{
  "n_layer": 17,
  "d_model": 128,
  "n_head": 4,
  "n_kv_head": 4,
  "head_dim": 32,
  "d_mlp": 1024,
  "vocab_size": 8192,
  "activation": "gelu",
  "norm": "layernorm",
  "norm_place": "pre",
  "norm_eps": 1e-05,
  "positions": "rope",
  "rope_base": 2470.0,
  "rope_fraction": 0.25,
  "qk_norm": false,
  "attn_scale": 0.177,
  "bias": "all",
  "tie_embeddings": false,
  "parallel_block": true,
  "init": "uniform",
  "init_std_qkv": 0.0258,
  "init_std_o": 0.0258,
  "init_std_up": 0.0258,
  "init_std_down": 0.0,
  "optimizer": "adamw",
  "lr": 0.00202,
  "beta1": 0.9,
  "beta2": 0.98,
  "weight_decay": 0.072,
  "lr_head": 0.0105,
  "warmup_steps": 243,
  "schedule": "cos",
  "final_lr_fraction": 0.03,
  "batch_tokens": 32768,
  "seq_len": 768,
  "doc_mask": true,
  "train_tokens": 260300000,
  "steps": 7944,
  "dataset": "wikipedia_en"
}
Each number is 200 + 20 x the weight over the matrix's rms, rounded and kept within 0 to 999. Layers, rows and columns count from 0.

# q: layer 8 attention query, 128x128, rms 0.122, rows 0-24, columns 0-63
# k: layer 8 attention key, 128x128, rms 0.12, rows 0-23, columns 0-63
q0,210,225,214,205,197,196,201,147,169,193,181,167,170,194,213,229,185,195,209,217,211,201,157,186,198,182,219,223,197,214,194,209,210,239,182,220,208,191,173,176,212,210,196,202,205,201,189,227,193,171,176,203,183,203,221,202,195,194,201,200,192,194,243,213
k0,200,193,190,188,221,188,188,201,191,189,214,212,223,211,177,195,179,166,190,209,211,190,180,206,180,195,225,193,192,188,201,200,185,183,205,204,171,232,222,198,209,182,239,218,195,214,208,211,215,211,198,199,189,205,185,245,202,181,217,198,217,209,205,206
q1,200,219,204,221,203,247,159,207,174,158,166,212,165,187,226,241,187,208,158,248,202,179,194,206,161,155,210,198,208,241,194,221,181,238,199,218,195,157,167,190,207,215,160,196,180,236,132,219,183,201,162,216,173,189,224,180,192,224,199,177,225,206,231,204
k1,181,192,186,175,176,219,210,217,171,214,181,159,231,161,183,145,256,191,187,208,222,198,187,182,173,171,187,162,172,181,238,218,182,210,244,189,230,202,192,151,219,192,194,230,185,192,182,237,223,212,224,199,199,196,174,202,218,179,218,205,212,231,181,155
q2,178,197,210,197,197,214,194,230,196,197,191,193,177,209,179,227,205,210,215,228,195,217,205,195,209,178,193,195,196,188,187,177,209,207,206,215,207,214,209,193,214,210,180,197,204,183,189,202,206,194,203,201,206,172,194,202,182,187,209,191,189,209,204,214
k2,210,128,191,160,192,214,256,172,166,226,147,165,240,175,194,158,229,141,158,203,215,173,216,204,144,162,183,183,228,195,165,211,185,223,209,205,230,239,197,131,226,230,200,180,181,141,165,223,224,203,237,207,206,183,160,204,184,184,239,191,278,205,186,181
q3,238,210,204,196,202,154,188,155,208,203,226,234,207,207,218,204,180,181,190,175,174,198,198,214,201,241,227,221,180,212,197,233,212,176,189,196,173,199,183,218,178,217,183,183,184,216,211,170,179,215,178,186,197,233,204,203,216,234,192,201,208,207,190,203
k3,198,255,184,235,237,128,118,182,241,178,288,285,178,171,206,240,185,236,262,186,170,207,191,231,245,259,224,221,144,195,266,243,220,142,171,196,178,96,216,213,148,198,210,220,226,277,255,150,179,212,131,218,211,256,230,195,257,280,186,229,127,231,235,195
q4,194,201,209,192,186,195,182,172,170,252,207,203,225,191,209,190,168,194,218,164,200,181,218,190,177,196,198,213,190,206,202,204,207,184,190,208,184,221,200,187,186,200,206,211,200,199,201,199,189,200,205,215,184,195,174,246,207,193,177,221,186,176,209,208
k4,186,172,183,172,186,198,208,208,170,194,205,186,189,155,201,154,226,194,207,176,206,191,202,184,213,167,193,180,164,198,210,218,197,204,197,179,230,176,227,165,161,234,185,194,224,200,207,202,215,213,206,189,199,219,167,175,211,210,207,205,215,194,192,172
q5,213,206,234,218,199,186,199,152,191,217,214,210,194,177,194,225,176,221,192,221,175,203,171,210,207,199,194,231,203,213,195,209,214,230,221,211,192,190,215,185,210,186,211,204,219,217,200,214,173,194,188,213,159,195,188,215,209,216,190,169,206,188,252,200
k5,201,179,193,214,203,215,195,183,181,211,201,183,221,158,199,199,203,204,196,202,180,180,170,201,184,204,196,196,191,211,215,189,185,230,211,188,208,149,176,191,187,209,209,189,199,213,201,222,192,210,203,180,198,182,204,209,217,225,233,187,213,224,174,188
q6,167,206,200,217,161,232,146,209,175,157,180,188,128,191,230,202,234,218,200,229,147,222,177,179,184,168,181,214,213,239,168,224,208,260,211,218,193,185,205,143,238,228,145,218,193,202,164,222,184,176,182,190,184,185,198,210,188,176,187,170,203,192,227,191
k6,196,174,208,202,200,207,226,197,165,207,204,177,199,194,178,184,181,177,183,208,200,200,199,205,187,197,190,203,219,208,201,202,179,221,224,197,216,212,200,191,210,208,199,188,204,190,184,206,220,196,200,193,196,190,186,193,193,201,225,192,230,193,187,212
q7,277,196,189,182,282,134,205,163,290,188,283,263,252,195,187,180,111,162,223,174,238,169,227,260,244,266,281,231,138,169,275,218,215,111,177,189,149,181,206,268,135,135,289,186,212,208,279,154,184,260,156,157,241,243,229,129,244,272,208,248,198,216,126,233
k7,179,204,196,182,204,213,192,206,208,201,190,213,205,180,189,206,242,206,223,195,192,205,186,202,215,187,188,197,179,185,203,199,219,190,197,205,195,159,196,186,185,205,201,218,180,213,215,197,190,187,179,220,192,211,207,220,196,204,199,211,185,196,220,175
q8,217,193,191,204,200,171,204,197,203,213,220,189,236,191,194,180,205,220,211,188,227,213,159,211,228,193,239,198,186,181,166,175,223,221,177,201,223,208,186,199,197,214,188,208,211,177,239,205,189,201,203,218,234,206,197,216,197,204,215,145,178,200,212,231
k8,162,186,217,214,189,200,206,194,197,192,211,225,206,254,164,225,171,206,202,197,217,185,203,155,156,220,192,201,192,189,182,196,198,192,206,198,173,191,210,239,208,200,206,187,210,202,185,213,217,192,215,188,220,218,208,192,224,205,189,200,196,195,178,224
q9,211,207,194,194,194,186,193,194,181,183,193,220,204,169,244,166,202,191,176,199,200,158,171,203,204,203,228,187,205,224,217,222,187,202,202,184,214,201,189,168,199,185,209,224,199,250,176,204,210,215,188,202,215,223,213,169,219,208,166,168,198,238,181,183
k9,213,196,192,188,188,249,222,197,204,198,209,202,197,186,205,194,228,205,178,233,205,209,204,185,208,208,206,206,187,178,216,196,228,192,202,193,209,164,188,220,212,156,215,182,163,231,207,229,204,152,209,190,197,220,240,202,231,193,193,206,196,209,203,198
q10,205,204,204,178,201,201,228,217,194,196,180,189,192,207,208,215,211,195,191,205,222,195,195,207,176,213,188,199,188,197,224,200,223,185,194,172,198,190,237,189,196,195,214,221,217,191,177,218,193,202,226,195,178,197,188,221,210,195,209,232,228,181,202,197
k10,222,192,192,205,205,223,179,222,195,176,189,194,190,201,217,184,200,201,187,193,205,205,220,209,205,177,226,195,204,218,182,166,205,202,184,190,198,238,200,189,209,186,187,178,219,202,197,203,194,215,205,185,215,168,209,163,203,197,190,190,216,203,186,211
q11,186,177,217,202,207,177,185,197,199,184,220,161,232,214,170,184,230,177,207,195,222,197,204,218,222,186,170,191,207,183,167,157,195,208,219,207,203,211,191,207,198,190,174,191,205,188,223,199,196,170,205,205,228,182,210,205,190,204,210,194,195,192,225,194
k11,183,201,209,220,208,186,209,180,205,193,182,227,211,251,190,194,190,179,190,216,219,190,233,133,186,202,242,196,196,210,212,202,175,210,219,200,195,182,219,244,215,193,209,196,198,194,177,184,232,202,226,218,204,179,207,214,212,211,210,218,217,191,201,214
q12,219,207,196,183,213,201,173,226,196,184,200,210,170,196,247,209,194,183,165,202,188,189,184,219,193,207,215,223,190,235,206,241,205,201,203,194,209,174,180,194,184,194,187,214,207,200,195,203,188,185,179,194,187,205,177,190,216,207,175,194,197,219,200,232
k12,205,188,189,169,200,216,178,199,215,205,189,202,193,170,192,185,219,178,207,202,197,205,186,220,206,169,205,200,196,196,199,209,214,173,212,199,224,180,174,180,184,198,209,193,182,210,224,206,201,191,175,189,215,217,206,214,209,229,200,200,206,206,197,178
q13,220,184,220,204,187,185,185,205,216,193,194,200,195,201,183,235,215,200,183,201,195,180,175,220,203,207,202,209,186,203,199,202,198,197,217,203,172,191,201,205,177,205,198,217,178,198,198,181,172,214,178,186,178,173,182,196,213,232,220,248,212,208,213,217
k13,187,165,223,194,231,206,190,211,202,203,200,202,219,189,188,188,213,217,169,207,191,178,173,240,175,200,197,187,197,194,235,187,226,191,191,189,211,181,163,218,175,181,230,185,226,197,199,185,198,221,172,194,206,203,196,200,238,214,219,198,240,215,187,167
q14,206,181,217,218,200,224,218,214,191,219,188,179,216,175,184,204,201,209,187,203,231,208,167,194,226,197,177,182,232,211,203,186,199,205,216,183,237,221,213,187,228,166,212,209,185,189,175,222,209,200,223,241,209,213,235,209,167,189,198,196,199,182,184,186
k14,214,206,193,215,177,215,204,214,200,191,211,177,202,227,218,193,173,199,188,193,211,198,220,207,186,212,211,200,225,204,180,195,189,210,199,214,208,232,222,220,228,184,210,177,203,193,187,214,213,205,231,194,202,187,212,198,187,199,182,182,208,182,182,249
q15,191,218,186,216,214,202,185,194,187,219,193,218,210,184,209,176,193,240,191,216,217,178,226,210,216,199,187,212,244,194,230,189,195,224,180,205,206,199,192,198,221,171,232,191,196,188,202,214,205,219,223,201,204,215,226,199,195,190,195,167,201,197,186,199
k15,192,221,179,205,174,208,197,218,185,189,211,205,201,214,219,192,201,195,214,191,206,170,207,197,212,218,160,209,199,218,173,202,211,211,183,215,189,205,208,179,229,185,192,176,190,197,173,232,172,203,243,181,198,187,186,206,193,192,203,196,174,195,218,244
q16,206,164,223,200,193,204,221,202,204,201,194,183,226,223,162,223,202,187,210,193,207,205,208,170,208,206,190,197,223,190,205,185,176,197,201,200,212,219,218,214,175,190,224,153,183,180,178,209,198,202,240,221,175,189,204,203,182,184,206,223,233,177,201,191
k16,231,203,196,211,195,191,186,220,207,191,225,201,212,213,226,193,181,214,194,193,215,197,225,202,195,197,226,185,203,213,184,183,203,225,168,202,193,226,207,228,213,195,192,212,219,181,202,193,194,215,227,202,209,178,194,197,194,207,183,174,198,177,200,209
q17,199,207,201,162,195,194,200,202,194,196,197,192,192,215,216,170,194,187,170,212,236,189,200,189,186,191,178,212,177,227,203,218,234,199,210,165,184,183,220,170,211,188,200,197,218,210,185,226,196,199,235,199,204,202,212,224,203,188,196,209,237,149,195,220
k17,224,198,190,208,185,222,191,237,197,171,197,193,211,162,247,185,238,199,182,191,225,205,226,176,243,145,217,222,186,214,189,199,190,214,208,197,221,205,244,174,208,205,193,176,196,226,196,196,198,205,216,206,207,185,189,176,181,197,209,179,183,180,187,217
q18,193,199,193,206,194,181,222,197,177,215,237,202,208,245,175,218,246,173,254,222,215,234,222,193,200,204,174,182,248,176,213,202,182,227,229,173,182,196,179,243,185,212,149,170,194,204,210,153,234,184,205,217,205,186,174,181,203,152,186,194,188,226,218,156
k18,247,223,226,235,223,192,221,193,202,185,177,201,189,231,218,207,192,185,216,228,191,240,231,171,189,223,267,198,216,226,220,193,153,218,191,209,208,198,210,221,187,210,222,246,205,183,191,211,199,146,189,213,199,177,177,223,169,199,193,192,193,226,220,190
q19,194,193,188,232,224,194,203,205,188,166,200,217,200,202,181,211,192,156,183,151,183,201,198,210,244,237,205,178,223,182,205,181,187,178,187,223,181,222,200,200,179,195,174,188,182,162,200,188,198,164,209,208,205,211,196,214,189,205,194,226,204,222,208,171
k19,207,198,174,215,207,143,165,171,177,206,203,220,201,227,155,175,207,171,208,177,185,202,214,184,197,222,244,180,215,198,203,170,193,187,199,209,207,197,225,211,209,174,214,205,195,189,219,179,208,238,210,185,217,190,233,228,206,218,194,204,197,185,196,217
q20,213,194,210,177,207,175,225,197,219,206,193,206,209,200,192,209,220,215,174,200,230,159,186,202,187,198,177,213,166,197,199,181,217,201,200,184,181,184,230,182,175,213,197,225,214,198,194,196,174,216,201,166,190,186,190,212,206,232,219,235,207,172,218,226
k20,182,142,228,206,202,249,197,224,198,170,188,196,221,178,225,188,245,222,169,204,224,184,192,202,193,172,197,184,203,197,229,170,230,200,200,170,182,175,198,200,188,200,206,209,220,216,194,189,201,208,194,203,205,189,189,190,220,186,226,208,222,199,170,199
q21,199,178,181,196,217,191,234,190,193,232,197,195,224,221,186,198,222,211,203,214,226,197,198,206,170,174,188,195,209,177,202,159,217,216,184,169,181,200,223,198,194,207,205,207,219,177,216,213,191,203,228,204,189,189,175,205,196,192,228,204,206,178,228,187
k21,203,210,220,225,195,220,203,204,200,176,195,198,194,233,218,197,178,211,210,191,195,204,216,180,175,196,207,184,220,195,189,174,187,211,176,179,181,229,209,215,203,204,210,196,244,185,185,211,187,199,223,191,209,152,183,187,205,167,198,197,177,199,180,217
q22,206,179,223,202,183,195,202,187,223,205,217,193,187,201,189,222,192,198,228,215,188,225,208,198,172,185,205,206,176,214,176,231,177,197,237,207,208,178,177,243,183,199,198,200,214,227,220,200,193,179,170,190,202,191,179,191,208,197,208,197,183,182,227,228
k22,189,191,224,185,198,182,211,198,230,204,204,180,203,181,205,221,191,193,202,215,190,217,198,232,193,189,202,201,204,184,196,223,209,198,224,193,213,202,181,217,193,232,212,210,204,185,212,198,208,191,156,220,190,211,187,225,198,201,196,219,200,185,210,150
q23,187,224,182,199,228,205,183,203,176,203,192,221,202,178,214,188,187,231,159,205,220,202,193,218,206,213,203,233,235,199,218,183,219,200,161,200,172,199,204,191,194,175,212,197,204,144,202,209,189,218,211,198,212,223,222,201,191,208,191,185,216,208,197,219
k23,191,219,179,203,193,204,156,206,154,171,196,209,197,197,196,185,214,199,210,182,213,192,194,180,207,199,166,190,203,214,167,200,182,201,197,198,196,192,213,173,195,192,199,198,191,216,200,217,184,222,233,169,226,186,207,225,200,210,198,201,194,192,192,243
q24,187,220,202,204,209,215,192,184,187,209,208,205,207,200,207,183,191,216,217,199,204,201,235,189,206,207,198,196,219,185,197,202,205,206,186,208,214,201,191,208,225,184,213,174,202,204,197,207,222,201,214,209,207,208,228,201,198,176,183,156,204,201,187,190